Weights of a small transformer language model.
Architecture: embeddings untied during training, normalized queries and keys, skips across layers.
Each number is 128 + 24 x the weight over its row's rms, rounded and kept within 0 to 255. Layers, rows and columns count from 0. Numbers have three digits each. The size before them is the row's rms in percent of the matrix's.

# down: layer 6 MLP down (transposed), 2304x576, rms 0.0355, rows 2108-2154, columns 128-191
# up: layer 6 MLP up, 2304x576, rms 0.0409, rows 2109-2154, columns 128-191
down2108 101:112158137118131078127141140099136109105117117130128128094167139129135149116106124127142115130136170109139102128125132102166126125140101139101129173153175141108087148131093144138141154109132144
up2109 097:111146093147141115106126142107163110154162127129127154140136186145142145103100118115159125130133106129077133144078111151104164121148143091107110125076155119151116146125128111126049151135103166
down2109 090:116103103128114152107089118133140076114168150131175144106121110150165123153193123113182115139157077141143096082105083144146134091125154140091108111135152129169134110100166138099103160125128127
up2110 101:121101107140134100130158091117127112118172100095160161104108116176117104110106120105104084135157132185116104083111105135116132110134158156157089137121169146136140105164163114138116116113119105
down2110 098:118117122153143134116135105125136155179151037101153092134165123124083123104168120090128101122163161143175145128114116126108092131063137115134081159150133114129126134141131128123106145110133125
up2111 097:145113088139146168142109120133145093117161069107137138116094128114129104131193092120113115100136123137100125149156131132179115110120096114112136152117076103146165132118112118117129112164149124
down2111 093:139134165119108158125112123124140127146162138122137114143135154172115172131119159080119117135115120176153127133125146125128073126136128145139112116126101145112089131177117131125129132155131115
up2112 103:109125087174118130119138189086131162129147105123111181106118180150100113152116088117111134132211100129074136139075150148162146147125158154139158109118153145118130158132130121122110119136128122
down2112 100:129130153099091157092166153160114148118113147142116118171158133108149103150173179156118128156143139157107113125074069134125148108105118132128136116157113114100169127142177111116107121126099101
up2113 093:143154129128125132105193136111151144099154143147121106112105099126097139140113128133158124137138115115117119120105145149092120113180109069138152141108133134120150126121164130157126144107126118
down2113 098:160122119124112100097118133122080118147120115158156150102092138142141130124175113128131143102144111128158151141112104140137088133176142090143139154176132153168147154085153127069142136173098108
up2114 103:148179155143105134083154140109120112129167093173111107133154127107157127139149097120169154112117118135099109164112096118128092159128098089124135154112149149123108125158106152128111146177106130
down2114 104:132147178137151110092119137161142118088146111094119087106132109135122126136152158140137115167110138135164109131126133123115084150120120152169131144121147169182113119087139164106143149160108140
up2115 099:155167114124088141126095122160134121128166100184080150173106143098136083101157103138124107142167120161111127147121084139152118089167148158147088163152141111104111132118090126125162136114093138
down2115 102:130134168140125112072145129066166121166130157161144139124136173126145138108109160140108105136135142129105092139126161093118103107109075145122126134115113121121136172097135121134135119092134120
up2116 099:131091118152135121108151156121122141121192137161176117157106125098155114105193117111128132115130163132118105154140146154162140128081090138135141150170153111134150064133153120093134123091106124
down2116 098:123162098108139138110141156086136076163102134112136168141136136138158117132151126150120162153126126119106112102166125140116130164153133155108113115150121122093106121106142173126121116172113173
up2117 110:139138181123162181104161128144131162127099108100158156138102144143105114130145142141150149124149147127086162150087127145129115155099107123124110146105112145143120139130151167135148149152102095
down2117 108:148151139151125158127157094146111105117107136118169105113103146098132102145144150158128136135160139114168136154099149107140161185109122175131160119130161119141156156097149139173169109134145083
up2118 095:140117151144146082142102152083156141120122146122162145148066146134102155135133099115131107147150143168125126116148110139156154115155119102144134112136156145147162124115087147095143149144118139
down2118 092:129094169119133121062127108125132106087152123157128118127160129104101098123120115164119075128152123110113102153139131104141142130147153147146129140155140139134148139094079181107124147125124194
up2119 104:087105127128123137109099117144123117141125107119092141130160123132099135130165129112147122121145107106114138113098105153176119139153112110091136121116162143108110131165129131085114083109099130
down2119 106:130153124157117129133138130106075156115133133125124145129123105149155153086098102121112123152121145107104131142066127139101126138097153112110136092135090204159152110096133092106132107128111144
up2120 110:121157112120142140115128166144120136142138123129104120092095114155128119170165155147114103145153123108097127114155151151126146100107117121108118126145148122143115142142098136160149166143100142
down2120 112:139098132146151147141122184126094125153116129126129116142134155164149097092169060096127140146128144115143136086108121169154124160093087116119081122133160135130134137119156132158134110093128112
up2121 109:105147138141180095123095146131143142124148130102146111130170153154136115110113081128142112149114106117131108188083145159145129135148157094117120142131163059113133148153120138143140127131118150
down2121 106:139094122135153152142089125127107169104112079128160111125134135129125119133136136174098141092110133100136130111124133082143159117124122107111140055109098112080132127092118118106154124091116155
up2122 100:126126155142154087137107138124143157089128112123135172126120159128146116152101107126138097147123137134115098105143100139163142110162159163124160131109129114148136138156078121087077144113160143
down2122 100:139097098082156138090133170107123120138157111150101100136127124108135074146139133105113130119101163133119118132130106117134143124140132121099106140123101130150126133120157110064138151099096134
up2123 105:148163123115110147179133118096135152137131113117153143165115116095098095137140146148138087158146131154112155109088130154154090170149110086117101152144164118136146090183109143101114094140123151
down2123 109:124142109139072143072101146089117136147131154097110130133114159159169109133114128127118141123139164133112116119147122102108096128165142117136111126112130141155137151147175119174076164178117140
up2124 095:142145097107160091134115116122125105105155122148146132146111143118146145133175123111154105137136127108102142127143159128124142129126132124102109147084128149152140106122140113132079156181138162
down2124 095:129115145111105138148142141142128112130100166101176083118113119086093129137134147114154118164103122127089154153138103105125147163143106140114133163094082096119129110152126118096159140090114118
up2125 103:114152122139115131121110103119106119145193124090063124149132144081134101160164108113167085107157153116128130104097160130130163106116137112144167135115155148175131119145113111146073094126092127
down2125 104:159110097121111111152109158095145086117129093106114123134105138122104145149107119185101122137127157100120155133089115159128094145147168068174128160162117149137117086118070159102102112156054144
up2126 094:097135075166106102152131140120135101126126089119185129152088138102107150136156125123143099145182140101112115116147143178163132176146128156087103146140130089116118157130149120139123104130119085
down2126 094:149101095138139091127136148140153133084138119140126139149195108082119137166139104145126125133122148141093160112141181134104153134108124157138177110156122097132062120142128142120110132129136173
up2127 103:117159113129150127126099133120126146145146142081109139113134102111122099155154112128121103162118116119120131172151111153117132103113126139141093124146117117138118104171146140164138133149151137
down2127 098:100101109113111113093153131146180104124111135142129097131120132144113162136152141105131149091115146138170150088127126131151163094134123065102150105153116141105153161112104152141132154140074108
up2128 095:109125153167113093120150171075171157139143128119149148123107076140118127114138124114130109169125136126110115111104130127109142180185138091162106118124171163114137085097166147044095146106129170
down2128 100:132106094122091123161170108099148118141161145147110125125126112117151156109145108109084127141160163120144113107130126123151139149142123117130175142125120132167115155083149122134148139115111116
up2129 098:143165112150148122134151150170164162074150127161121128157125103108128165120146145097109104139106137153110111141156190134129105154089154104088165125120114110129134096114109170112093134137140168
down2129 098:109129161167144155134125124122156144093132115124148101158125094117173125098145169110117175119156123105126121098157125144105157099145133086115111108160126124119177169152167140077104137113128129
up2130 103:120132161163076121099106106126142125114146161083079113196095133122122129120138114155101121149133162084104141122145151133152152094139127130128153156148090130106138143105104099159156152107146128
down2130 103:122126093131075115146139147111137109098124091129139126153125111061134101110139130147138141136139149080051149110120159140169113125107081140144129164158134110140113057140140145088125080124124150
up2131 104:134125129144140155151134106104129137127125133088124147127136074174135122133121109082173104137141118149127090149104125145138051120094145096139113130127123116160165144132121140157120177148104109
down2131 105:119133171125145116100123152172061110106100085120093137152119098081136127110158104107137093093117100118144147127134130111127157111143094167136138147078119137122137134123144128137140152136121157
up2132 098:144131131141178164130120103160116125111113110165138131123144107140126130129117113135145111118122145165114136129138149142142159101116116110116139170137091087138128123149104106151128123148094119
down2132 100:110169126135147116119109098117117123151138158083155116137103140135136139155127145137152134163165141166124107135133109090090114137098112121126116140133122110114131138104166119137128107113131173
up2133 094:120111151145141130133112128103134094125133145111146160107111134110081123124108102126075152146131129142119099146105138152099062126180202132137119127142070185138151122133138139131088144159127158
down2133 092:109128109074108104121114141133143108101145142108132088121149113113084077125099109106108172162142101182165128127091123164053152100131102139123107145122145124120121130114143154147091130108137155
up2134 100:128104138113177158086133137118184148126155065141129153120131118113093092104140137107112114134105113099073136170110158112134139121170127136120092108086126123108120118131130096101148148144148125
down2134 099:126091109095142153120150094117147144116171110110150108155118085121073101132182091150114139197104083148133108099125106113134131121165132130128121146146125136086138112109099135088132152108138085
up2135 102:134109146154164111155123133103137137125163131161150123147162121115119131124169114127129108179139108138131139160142158137147143138113150130140137128084102118126110107126115077116128147130097141
down2135 106:116100139108106107105112138106099092161136159121156153144121099100137120127127123118131111127141122160111121152103140131128164097123116131106090141160097146135152134132162108163126118128160159
up2136 099:147130100139129100120127095138184152121117142129100121136079122111087125143136153088143106119153110130126110152129161143102128113156129087077134117133092147157139107123153136124163164096125125
down2136 097:152107169124121120097107142129077093132129122105104158090163132096145134136164098126135086138141126137105148117154145115098151106128138125125139165120142133112147100068116178113100133147105137
up2137 101:128146089156117157130158125118125100144185133130107158131154117132118119123156098117100155174139190118094137110137114142146111083173121164127128121133142127101103101153133095097153087122142157
down2137 104:122142134124111160151140069132117136168147133118152149131174069139089124127149112174121116102127147129162077132162094094105129122127100132092102103106138100117130117150120113173149134110106070
up2138 103:129136122132119117152124115100133135144132112120105126131103125134157136161115120109120108109171125105106149072113165132126116104140146160121158116114144127134105162158173128160129138135130098
down2138 103:131129108119162123111151091102133140146144129116098145142152156147108117116205122163127145114121134139129100155140121122087159134135123137092126140124115114150124136099119115168159184125164109
up2139 106:080107165114138155135141160116108167113136129088097142115150134180139133143128124115128103097128140084126105103134117121168119127114153133145144104133069131162106102167142123144080099175122109
down2139 105:154163132153147105128092177132174130130130152105054133142149151135087113149112126113122102128168174091086135086107133126104147117106170152086049105167114121104137150120154123137105133131137161
up2140 112:156086138195119148102104150171123123105133121139159152139088100113110140174115072129126127128135175101110090157101139129124090087150098124092117106136125100083128111107129140139109113148104154
down2140 112:119147139088092105140131120113108124105158127147150143158144134135140150115163123094148123098127145139124094114131126102111125130120085176162136078093115175099166125153100130158122147155123181
up2141 100:137104156134116135175149141052104111107139147120126130138151133134115118145109131063143115123117109144116107135114114137142160149092122107172119137178128125147150105180162132086114117131120159
down2141 102:159140101144192149171118101132140098121119135116141125125104118094132167122126121134119123123110134179090157176116156112115144112127115109115161092136131094146162160153135106087115114116123155
up2142 110:136140085135138111128092139110110098126131133134127145143109128109103122121144129100113121115141164120120123110162145154126102093158160119150118152113147159195122128110147127109134133138115161
down2142 107:132120105083128135139122161138122125085097111144106123160112115115087148090144118147155143136149145079152142106134081125138115112097166134131178129141114110137144125104097146118106081130104159
up2143 100:139090118157076140129174112119133145119161111143166149147146133149114135118138149114142149179106126117127099131118136129145085100111138089123104143120092111152128125144133118145103120138169078
down2143 101:099089186110096115138144129111141167128151119151109108125138127103136140128155199160163092097168141134156117124153126099079128114119108161110074164142103123114110110145122167152093174129135106
up2144 091:120160128122120128137126110136143143133129128119172141147151129128115083155152100125097114131134146135129136085128138154110088124127138115129114171119140107108108161120141192122130165099141143
down2144 092:159131108106138105106126098178172165120135122149141152133136087133137088105155137158160116159154100120137088094174145115117117126097180116108084148111112100107107144158125123056113090075096157
up2145 095:082153130195125159107123123125143106106170129159117106174065130127117126149109108137122101111113143161130099116120151154139128161155187098127120156112188151117133136156149127116090109148120158
down2145 096:113085139109133133064120135142140126125152143136147114130129101174116118100115118153131108147139134121125132111127143143094120104143154131108101079119142145155113123134116164114089130102135134
up2146 092:149144093127106111160104144139131134136121095164176152150109104136112146130130101106141128137138147121109113107159150137095086144121159093119166110157123099123125131133140133090072105127132120
down2146 089:154127098126141122099172185174148132142134105156145122173137127119126161100156114131143116086135153146156092126133095149110162126138124125133123160143099161136126126141128114135136182131140162
up2147 104:127158103120123137091136107089096144107114098131129156142087123150121124125149133108111119147129140100095107155131168157082149146123105096110143138171118137152127124136132108120115135103121110
down2147 104:152156141097143101091081086125104123136077123146143118169158150137117146101145123126148141142119117165159109117135157120104111125133129104157146142124145118135125129104117175112156087160138130
up2148 102:113127100156094132148112179090116150119105086115153121089155135149134096147117116132104103148143144072102140086127141138132122120097119155127149144145096120125106171135090135101120136169115136
down2148 105:096108099153127089114127142137124069085089126071106125136104146157153128111125144124153097151104101108113111066161162135084122122100114143104121136124106128127116138144153133092138082153136120
up2149 110:146116108133108120183144133181128119146122125154139120161131115131132139120211093104138129143162199140109154111133124120126124128092131118116138140096126153154159119098158099111122117157118093
down2149 110:075126105127160167144132126118113124106116098118162152146151119110088127183146114117173128139164158129096121135120129104125118127139119107099113130110155156111147186125121123110126106119160125
up2150 100:095140124155157119150145128133126105098139118138156109177077158145090138123160098115161112105176139098145099122131140175127152084110141169135114159141163102184121098134139123122163095091113135
down2150 100:099132176134133147142155112117142086131187128159120134186127114106070130121158139117136123132148122122144099126120147137079175124112134142138129143071116177126129149136094124140118127096118157
up2151 101:134133132136117158124109131111145083113138112145104138070129098080137098163130123133123103125099166129126104110138138125112160135137071109153114157118130164126064155115132180142109117133128155
down2151 102:120150106100117172119137145143165115138118134100162102139077144106129139126151149104136151119133108094122094123157144110123115142099121086123133092102127169111134149125112085147119152084144145
up2152 105:130121130124113141157130128102148143153154108126144118122098125130099117095163133088089100114136110095091120134125119138128117133138152146136130156070171124104096134140138139134128136111105078
down2152 104:120126156172139118164115164128168101140150130132132124119106132123137134099096143136105117121130090109140126118154150097129109105085153097122127109128137146120083131117103117128165150115131118
up2153 100:122115175125151137152156112141136130135124123165113130142078167089118125127113115140143058136099127134113148131120146129154116177132145132150113112145146141142116098143102086078131183134114111
down2153 099:125107110119111177147152134137185132165154115135088132134154130126145123083112122113120126163153154133117126096121114153105154154111137130104131098151148111108118112118157112117129130126157137
up2154 104:132122157139076120165145160143113122155161130118121150168128169146111101100146142104127097135124133117132053148144156143123128155126182165101181125145157081159131090151157095095124117122116127
down2154 101:164138114123119125082151114173142138122143133106150131103138120115147122149143140114135133166123137135137117097110159074121152108103166096146124154135128128104114134133141117131147124155153111